config.yaml
n_layer: 16
d_model: 64
n_head: 2
n_kv_head: 1
head_dim: 32
d_mlp: 192
vocab_size: 30770
activation: "swiglu"
norm: "rmsnorm"
norm_place: "pre"
norm_eps: 1e-05
positions: "rope"
rope_base: 10000.0
rope_fraction: 1.0
qk_norm: false
attn_scale: 0.177
bias: "none"
tie_embeddings: false
parallel_block: false
init: "trunc"
init_std_qkv: 0.0827
init_std_o: 0.0
init_std_up: 0.0827
init_std_down: 0.0
optimizer: "muon_variant"
lr: 0.00685
lr_mult_down: 1.5
beta1: 0.9
lr_head: 0.00981
grad_clip: 0.5
warmup_steps: 200
schedule: "wsd"
decay_fraction: 0.503
decay_shape: "cos"
final_lr_fraction: 0.0
batch_tokens: 16384
seq_len: 1024
doc_mask: false
train_tokens: 132200000
steps: 8069
dataset: "wikipedia_en"
Each number is 128 + 24 x the weight over its row's rms, rounded and kept within 0 to 255. Layers, rows and columns count from 0. Numbers have three digits each. The size before them is the row's rms in percent of the matrix's.

# layer 12 attention value, 32x64, rms 0.225, rows 0-31, columns 0-63
104:105166096156167152101123150159127147134116127127127110087111144086096122094121185129115118106120122125162138102098126133103140142102116109109158148124148121128089107096126104151129202132129101
109:096116108127093137158127154153121147151108090145155142121144149142120141123147106145113112100108120144157094172131136121132090146125168135096149113088150170110113101137079090163133106102169096
105:091117137132157155100163128139124054111133150145135096101127126119125119129151153118072130140091137135136127142126128077142139100134162111171140114121102119112089099159117139142081134160132163
096:166155189145113109115150107115118153118125125117112124100158150174159152136125100137106154092115092149103146157121120144093151151147127080153141150091125128154106102150121165140080108138135129
094:159142123147132131175155115124139135120120139157096137142133110117123074145114069065121088138109128117155188096122139121121148134157132111110091122120135120155152107127141136171105118129137078
097:106121146096097186096116140103141135124115191117137118105084103122135132106089103142081092076141104110107121138109144100123142125109170109134119132130125084131163155093118133117132131110133135
097:128084139081143136103127137090099133086132104105131105148140107111093138100084137133131143119143127148127115135148148144138143069105141166137123075133162171138124141112143105115138129077086108
099:122123177148143112117129131138165093131134162116117126124109152144169124121133159107087175135158196138168157155154123122096153126116110148149079120102133100136136142141137106144138092148132165
098:125145171134155131103127138129133117172140127129161115151088123087128130182093135093119150088122128113147106138172121103166126119166116151100098077142078092144153101109124137139116125135126143
089:100105128121160138126109116100120138114105133140123166089167148166187108116088121157145112108148078128139121094100155133130128153123135160102105133154140128082100122157113122113092165164133150
106:125115119099137111126117134102123114141108124150113095065187153102137120130155129156178146144138140109097108133137165143142165151078136102149134131125124136157102098105142110089151109117174102
107:116149104118106126140113084118113120098132100162095132137160127154161094144101125131123158174115186121145122131149096098141165121161106133134128112148133124141104084084092136151112113077111113
106:103096168156108149163106151171110131157092143097058121093147129077141110152102120120109151166115119142117123113121122164163149124141138152149131128125132137118101147141142114124139150122082163
091:129155121143158124135153129101186149114118077120157123112122132166129094150101133078121123130164116137090174152142117086141128096146135137140147119123145105131079163155125135086159132150137159
097:115111090133132105154132130138108087126137127122151125129109100107167142081126113135105107089166183132126129114159091157175109107146131073141106122114127093110125125133149160148146136087110089
095:116119131111150104112114120124155159161123118148119135093156142115097110128105080152130109106120137116149102139138110133094169081142153117138151133148196136100165125115109171084174116137142158
101:101167121167107115181149113093104148137145151119153114134111109154130189144112106133122169102071134105135124161137148153158161149147131093154091125136138104109135150112121123109120156142131158
092:093151115154118137119157147139126134155106087147073159143111110151122153178122140148157131125142107082176139151140127138135131150097167113129137103106171142120118148164154170138112144112172133
096:133110114134096122136092097160109173118157136146113152111162128109103138111128157150087130126169144121073113117145145167118174126113069110098157152150117129169153124105131137104135132158138111
114:128157114157110092158114134071125121089118127126133112152114148091142078137153162140122118101091143115120095152096135121094122146126095160148117118114163131165170159121128186127115143150112127
095:132134161105168128093098129154146119094135114157093115158113133147138112100118124127141099116133117157161080164100092118142087143121158115112150149126130110107112138078136093101110131150171080
103:177087117164161126133115132167135147121152121099155132145112122149107118139105115173133121173123137111146148123122141092124131117124142095086081119156105146118073168078108160124127153138110129
100:126095151128122173109084110098141121142133130060129141137163120152098100126115111152137126100148136131109146124145100093128121110127119144118107136110152124101148120091191084144118163179105134
095:121113099185116130117115148145142127095101147164153139097175157125151103119093122096174111172128122157122118106145116132119146151158117146135125114143100119107145144109178101142128111089180135
103:134138137175116166128125138136178083118121106159134105135154135136107153174094126144104112078093148169146165086119104152134145137092142101138122166143108110124143144158124088121133134132139158
094:147107069086180118137184120118110127135083178123103138108150142145119150142109127099117120091120110125140113163138109153124141144132078118150083129112122146142118153106159123160120132112154149
110:123124117129138135118133142147095148062092123102142122153087126118085101130132080120170138116141147074147153156157126140143122133135091112162096137122159079134158121159111140126127113130132084
107:162111121113087116094158154135110132147130175137139104123134087134177114166129108124106101153137189110117102119105127114141111132094110150113092161125108130139086121105153117118135165137105176
100:132146124101116101104088147139142138132129144125120108135139086072174165117113084124116145155113136079140147161123118159110102078115095130108175129155138140128119102124114137120066109124119128
089:137135135138118163139128104090121126082153116188089148087055186138113144147155119112139127126128132114142112135141145158153098140117113123115137172160113127077116139120153133140134108129117114
103:131159094158093152112152130103127088148098099130120102097131112125078123120100154120124126154170130118109078108073125103100121121145095114110119127113131138078135147098140143085112121127160099
101:133113137118166153137168132172101148138097122140136152116132139072141082109114146159120160130109163163068091097145126129099100109096151104156144132136133119129115117156120095123097103124152111